python train.py --num_hidden_layers=12 --hidden_size=192 --num_attention_heads=3 --num_key_value_heads=3 --qk_norm=false --learning_rate=0.00528 --decay_shape="linear" --train_tokens=247500000
Each number is 500 + 50 x the weight over the matrix's rms, rounded and kept within 0 to 999. Layers, rows and columns count from 0. Numbers have three digits each.

# up: layer 4 MLP up, 768x192, rms 0.0716, rows 488-519, columns 0-95
# down: layer 4 MLP down (transposed), 768x192, rms 0.0715, rows 488-519, columns 0-95
up488:415502543428559521554485459600567491504462502433448512472604511413599452448490538445529532554575440450479449554483536422445416480512471500505561419399597490503557568455556461449502513468468518426464521445546576526467521452557528554519612492536361519509520517453533560493532438466420516410
down488:582444468508499519480460518474420434560539510487558520501511449515512526610486406525529492533449483415518499587458521603528510582485548444399424645510514525488517450512463474523503419532475507646502467505425499511510566441525491542445456580447567548458587541529405449474490535563471547536
up489:444454449516508522476558545439514404552481510530591503374484576485431570503486527546536556430489482499461421478533565440491511587587470483437492533389432510555549504473439541468464503423644536482506608423575539528517525512504585509373526621465427493443380558505557510526576444480476491423
down489:491491528441533501412455524454545461539623477515518488552526491440570495523466429489598421609523554491538525446456510500601538516472529438488511532442549438486521550446565580452503562513466586468439466515526502618466493375555508526541440464449507470585545533391431527468480422522565496537
up490:545472502486486480508642535556561499484420578516598432558488533431551468524536467507518549475485454608472457437510472395525612508413382568480419415484410428540575483474519570477619499531464323456604531499420527481480518437563471517547489458496524462508585519429440444535416542461494508504
down490:600496514475499531446495487444509454515405471490460589397518487589520478488484503559488460418510492540513540512438438540465467472568472536453494500487455546494504484463429546538456524528502459503495505391483524592440487617448495499419537477522539464428385536480496564491434455551517531584
up491:557473494523471508514515406455411498537441463459449482662494396485406524469497428501408438414522521480466557502567475642455481576485478443526599517556524550547477560498480461487464421463560471412479522416498444573507452445554558517582524585465396499560423455537526504422428464536507455435
down491:494518489490457477521643458488477542518569588499555493437522531503447535398483444441443501617539534555402418484497481395520499510612563457497466501525473518463481422442430458447499474504590535441451551463492558488472454421475569521617519539417481515514468392405579468560578555556448517417
up492:486521517522584438485503445508558507419528566502507467472513477472505504535546429519446469477397463493526537609541513545620483561497562542556536480539523507530465492450584477415601495514464405495441392452492442569470573542561555471520514577572533501477547532507504425525494466505545439464
down492:585503586533542546495503503568487510500565514508627519491549447625451440420492537555582566495504365545559511546457523478543574463512527454562553501534501480500448539508454580557552434531498486527487547479432440522511450542441401534488545481444476460474530541528462494465497540403450472394
up493:491562545506479446396496542574558388480490505555524400547529542449526614487456533549578565531493432477520484518557557455525539533447503552464474440428531493530570465460416489541461450489510587534596531466389494562541464554473423528528404470442378476476468508477479461575486621483513515481
down493:565470523506421529513434477540464631569456539434441539599498550488489513567497549460485531473549494494517589465434326545499500478451482463512469434469419481480533558406553564482546545438504554393497573548548452530455542526440538583494507511573492519562572460483462615493509492516480524550
up494:541595511500487554487561495494429495517489512540502506458550547538508521454447483542554499473495545459471567518495520549486483518435461507472503438507527476587425565530570465513575472481445487510561383539524592470620585492418520510451496508544531564459588554529434473507512526515570442522
down494:548478475500437552426487487602502489495543498522556471565510504492461533481501489478449443539457503531462564515530567526496503550531607536549535559427466495453558516460516578477502536488473476490575597501453472551518498460484440478496530423409482538421514419505611538523517423461437410472
up495:362565512572485453469498557472464518443536480505503523527577489463475497633524575616532528454516517506564434389582473418416421477534493514500522496440507498475546536470467430549436432430473445400495481577459449565428519514500487611484526472503554436529483636474461580442538409521529416503
down495:477415516560576439481558541492585468486497431521409514550338475463565558497512484478608518628609530458600478495487509488532592524465474593376528588450466454608432462514565460625483608446518520494535514461515536566637439563482438448456386458533508576520513490582523483469523563524378502511
up496:507498421579454549422498454382528542429567487563475393442438511438453472518443519491449559514477450475516503530556466590532461507476498416495516432503481479504564445511483498493506475465481405582448494541485370550474460565441519514503471483606443482556570592407514513602580547512554455490
down496:484428570381433554567547499482545427404471460501374506582477510480523508548462589497618442439512445402502524511478459536538531544483506530512456476445479495540508495577549566479440586499474480492510502503497526426536516500439526489518454488506476495519516449602558522504449519490530576543
up497:585479500565465529446508567498469480531432640453482497556492524511440610460361494520481491550550453463521588508487497506498478515459473582500493444458517436420501390450513446571536520468524501534520494493606460481488467538472431541517513459522500516517444408477445570476479499538581444522
down497:506533435476463525616406529476432588428507343579437484471539513523550476542567504396537474469521497424558385531482488519487504536469511448464473475420456589561494552520518569414445569526566503428565433455466589544428441473475463430475490450459539481517456468520519538548498542462464474433
up498:528497525534495374479510475498383667526595582566521497539491554556501426500523468437514629530485558457570456498500454549550491491520563512436445412457532563455466470467419486518417507418461464507523560418513460620564544468469490514484500637515504464506594504402554417481484488539555484550
down498:488512526455470564539483460611627461519458449449478534509505519558531548528470472482600559481471423494456513529486549519453579387565550450514612476497527533533445575509579476454496525477447497484513534550553465431453485433507560523431531412482423554614391479576526561483542508472480505433
up499:401562478537540474477597485505576504496469422491528543576515510509577440561465476515457465505512547444566482596484479506514509390474458526460459423530561429548474528408575538459462483479537444447560437529414534453545490496422540480442514560491479553474485477495519557453464440535518528543
down499:577516481588472500453438541544505539510550554523528426475437499526406485452545476553615510482435462565500565543499542488454430492533530522549490523415483426421518422517430507491455534536545586480478536469623559477502499542578417537493457420541478452475490488625436475599516496534531569411
up500:462421493433417525546535478514518513492445533569526474568497463545453556448544514538418473410514421395458544387440501498411562450438586458468475498516478513531523493489573475473413432551534441617506530473465482479493480525521509528516511578521522483488420494469408569459460451545494481410
down500:546493412460460490501519373478421594516521438506529491482588438582573569572560560484472539543508575500534566448478495485574566542466477407463596465430486527551538500500442371528465550473487550524541425451528512578468562555538586480601518481474529637525544403578466493444578518558507521506
up501:361397522514498542569452525442547517511459557486447520542580517543559525538566415505448515514450574528453460505531526496396586470390465512484542492341446454560550454555554268528496497507521415529487471575417628565475423473399548507554580422545424590450547540440496528526466503508505518532
down501:554498567393553512379578567512578510553547424552550594494481612503388471447520460558483519484431536544523519495467502437557571393464446457581492433469639581574550484444428534467457541492511523491487574545516543482549601538509546488518453444436522579478453465575544467545604513499430498560
up502:532532465482449499436547476489480556453484506442493470507545513448480428536522586562540514443515541490466594423477574418381516469477482509519493431456479470436517512524522505470538469436530510471543528514496517479508551478487482526491527493442472453604605439499412484529457513468437489589
down502:534458607454552500460552389434488564473514452499438518428535473434502471590381520508502513414455565508445582414629546415543486620447414420395499542515494477516519569527548493486479483430498522556515569464532433500422568526472559546430547503502544564425504488513480444641478490520515542456
up503:509466587432509526433528541545457473526555510631540397525516456520496519484537469522609449451517454510564521511562507534528435448499574540492527574410566510524475405544511392464518443523436635564508539477572615484497433524503458466532506427509499534494512509480518472442481568572481499458
down503:526541473457390520461491581472531465533503525464571518456508444554602479561515461497484621474511579537500487481464482532497484511470517475512466496611466488520520466533486571476485460564559512493479450504541474464531586472522497498537518535525600535498483448521436452541489460475527554560
up504:488460544478503538476468488514487513495463477535532499405567512506587523472417544513468434424473528395503492489630528512503553461524502534536516485543461467427535408436566557465522543592374445468597441449467581553531451453630487560534426549475534449524486448503577490622458544478543648437
down504:502505494465437492493485501535453458548485556513445511476512533468530458554594548591483521586414522525491509409575519499447549454412388482445426513491471451503565477540500564557552586537542616439411540480513581478529616505504527461557487436547521464437586465505440540413502463503446493419
up505:420468481531510522498563508479402599444438575572470426516471583557429587478522595511525545455557453436471471503457547451481488453397478524518510475524436524623471404486451480513440578491561481479445521502540444564503541536466531504499413546514502523551540574599517491482452402492483521556
down505:517410411508482519469440525481526547467496446469393556502472574459436507507534447426461485532519579466538464552516490448523425462460461448404513528448476687557465477507502475486548473448518547435469533463478472503521484537557532559383445458463502542471537528475454462530533470447471485396
up506:357554570482493435549497677473430537496521559554469515514478434527513489446512593522596577478429535480488441553469436390543598420569489452462421528404578460384434375578547572602561518436563530510563524603417483435540419472492467515589499343456492502454402562428539405503518564423420583600
down506:582472552546471563582407611543497423489549495552534552523426454563520503521455448441552468461399458499421596460452391461509550433523432565520547513523505483412423459638464443501543504517479434551454416575491470566431478511496443450455469412526453517578399494551544561468409459459460457542
up507:452570493589491485630477471416560574385558470586580505442420423470504524556566407448453546487511540485444472493573425573426531500575503443452544481509560414615485462580445479631449580586541405509491499589535431484443476524525520542536579382515469588467435468470481478478534575397519436523
down507:539566556468371541510429511503461538426502459481508473629499494523451462403434534484483444529559470415513499545540511548502494518473501453571487462467467508415533518568514542527491449406443512465473536524463482507582486498436456465409488511501514519553559442505572442430559496446585452552
up508:453517449560442432532517529497454520375520427500589510396519579476440535452473485642419487470507471488439534525528564520486448444498443507457479575517536493514527517509519368481509492463564470461522580551459456517553539552422542478533455534510508389572471505451489485562508607520552474521
down508:505487483447506484551538430542479447525534480438479530586487502505561486494584528531426493391495507522468488599455471473422551473430472439574541483448415526470495482467439605580539552525463504451502539418546473520466478499563492472434535448511440556538348376577468440602473407523441508541
up509:534542467527482557452477474489436441508413527602439417471531525507547514508483421504510536462509492503489496506526485454495505562545519500507438515523486497519497476523452477548551581531449525490487531476589588587520496518540385413442580434418468558572469417504578534507385525577485431492
down509:577504602592505469531416618362491465484589450425456550346483579500556478554463512380479506517479506446546515533477537495519477521545540527454490459428525537468551428469441498458492519480440456435531538599447496476506490568508483510414457521445631406448516485550498494520470476411477495464
up510:513544490551531554509633428465571456546502518565503491476490483455513556435535476537494408469442436565409460468530518530498549576446500420416505521529494492519597464458477464542515505458459469457536581525442571533496512440572453455516485554427523496519454501506511463371487471600361489498
down510:525507478489523439449433558442493505445438481506542431510534540582524543451478465504454556463560532503513508451538398496555564515538504570571485496439512580510528559487511498557445473464535553568371531496507477463488453495522522466595547468553456493387474536544458507523483545531457570537
up511:445467512487507540437525630450528492518417468500591525544548550397532487512542512546339429543427660477568472536538432419545481493475417516577566496434555487537457445508495534490550489509415466529393495573442469468525484469490360431456496490537489589579474558489496416530568478506471487568
down511:517516458545484456450529481495523450521494468502596514478555514551527540470428527519563476552598515477507399536558581532540580625485550573564601496558514419624479530487590464575465494574524536600566449470436465471549522522462510480524557453450519471544543485438575458540510560511444484499
up512:512397505544508509521444469429487551440485491522549502471577445592535489481478430462520409531490507549543444406538542417490488452471516489529445462444445496483546568506458490494483431537496497471574514453489604547535470471504548591540527464448537593492407655503499517498521580500382505533
down512:440479448472488478483546491441457527443553616561484475469477553485552482519613384569490403670545532518421433458469449528597500550453554576468471632514533497522515499492501590552499342542529507537465541479456470535510575547488532501482491549531357518553475452526565524627600440476468533543
up513:496579529480492471518485445470528526526424466548491512428536543429516568508515527530388421524448533477618526496484482431547511474450520578509392473519459529537524505451559527509463510521520487451588507442477466453460476526472534556524473493486445535474461463423459499572508454519484507556
down513:440421469579594445498476601521476459412507562478499515477572454481568493546555396514527475512481537562423616513495481617548535481494475450527521471494465526508517478515577447547470402537571544522477519549455568521537583434471495485456472462506500510529471573500590477514468476575461511504
up514:434548465473490532429511509500461434444492454556476555528475543458544530487452518560475623473500490484483504563516483507446523505487474539524595463515462538423542507590490414444560562422452557482432539505446574547441523451518507477539528411535490539383504526512562443464472407565513418471
down514:570440513485524468504539539479457465576498406438468506528508463487543476435480546410477411517511548485512543468425512422502486576591572464534502499542466545475499472538534529425607486524479488463540396553461575471503474480608401544530545430495474423479523518577541520545580479448415468433
up515:507501410569442480452529507589440566465574485596433491461528421387496438512554511596565438469533511510482410493544469479538481536518578568560506488466438543508537433511436483530434535472437560482430583510509555472536450445471525549440539536458560572548530513384514563444481475432470518482
down515:511575565577539485478439559509488510554491555527424514487310558499577539538548457440493556463493565431566536442479544575491471578474535648473512537562468431448512465462483566439445473483432543514493469560532422539503544502501554389555449471518397401451509465492473479539579455512503457519
up516:533502457523517449563512504486514513457501495493524525547488547429537512455534502524464413477458420505586500532499515566507496494455418505498511573586516416514503506539475456506452544517492518494484533454492456501571501520470575510527520485478496556418509495556547443517471428495442584396
down516:509467483485436468593518430540462574572563508511511582491531539556555476497482551576482542480579576553492507550456496470493497510552416419502587535375447460477546521493452462499501574494460461557458446552456493515541515468538473474556501532549547459571467579546423486544425519390544525558
up517:404484464463415512575548434571477568442514499536511520546537581531574449523424521578488384544527499457485552555458579426550529518532510508528434534518534526509504479405506466535532457484452481555449451471545472435498531471543450506466468585384469555621430506397465638525522563595565440484
down517:514468587531498427497459501395544572545510507498500481494470435585432495466533544516502496503527493464519452563571493506412587449479602460462460519427516458522448487474493522541591469482466460491454510336472557425543506430519448487480540488535466488415450500547420495480533618565404537496
up518:573529521416484553486425465518560420533417577447497447482448523536491399462565577551495506408561526498484516507521515411508483426551495517520426529573490546477523576493483556472482513532460388571599479466454500454491561559489510479511532484512489543579467514466451514439500483493585493454
down518:528497591494505478456491547400504498500547466551446527507470494412585377488433418449506531444537494575512487491556425526524616508507429478418526632497513431568508513550498648533555522468578534509539512535485545496567556461498481541395550505542596530522585491567522508498466463571528531471
up519:422508483509388456466485569496550613395550580475537400535455507526480512406466482530517467514537651558485486465425467487430478476455528511478440493574477401537422569462446443490528534456491472478536475525477461507547443461423535463446527486512404468486569575455573471455431539562571523481
down519:500506442513423481498518626494524540498430502515544533480588551541531482567602529459543548480449525552445523478438473563458511448483408484514493497378443555471460498486508570527636466412514365471555545442481592484430419566584545476458555398586495537459538460505519533509393514598509491423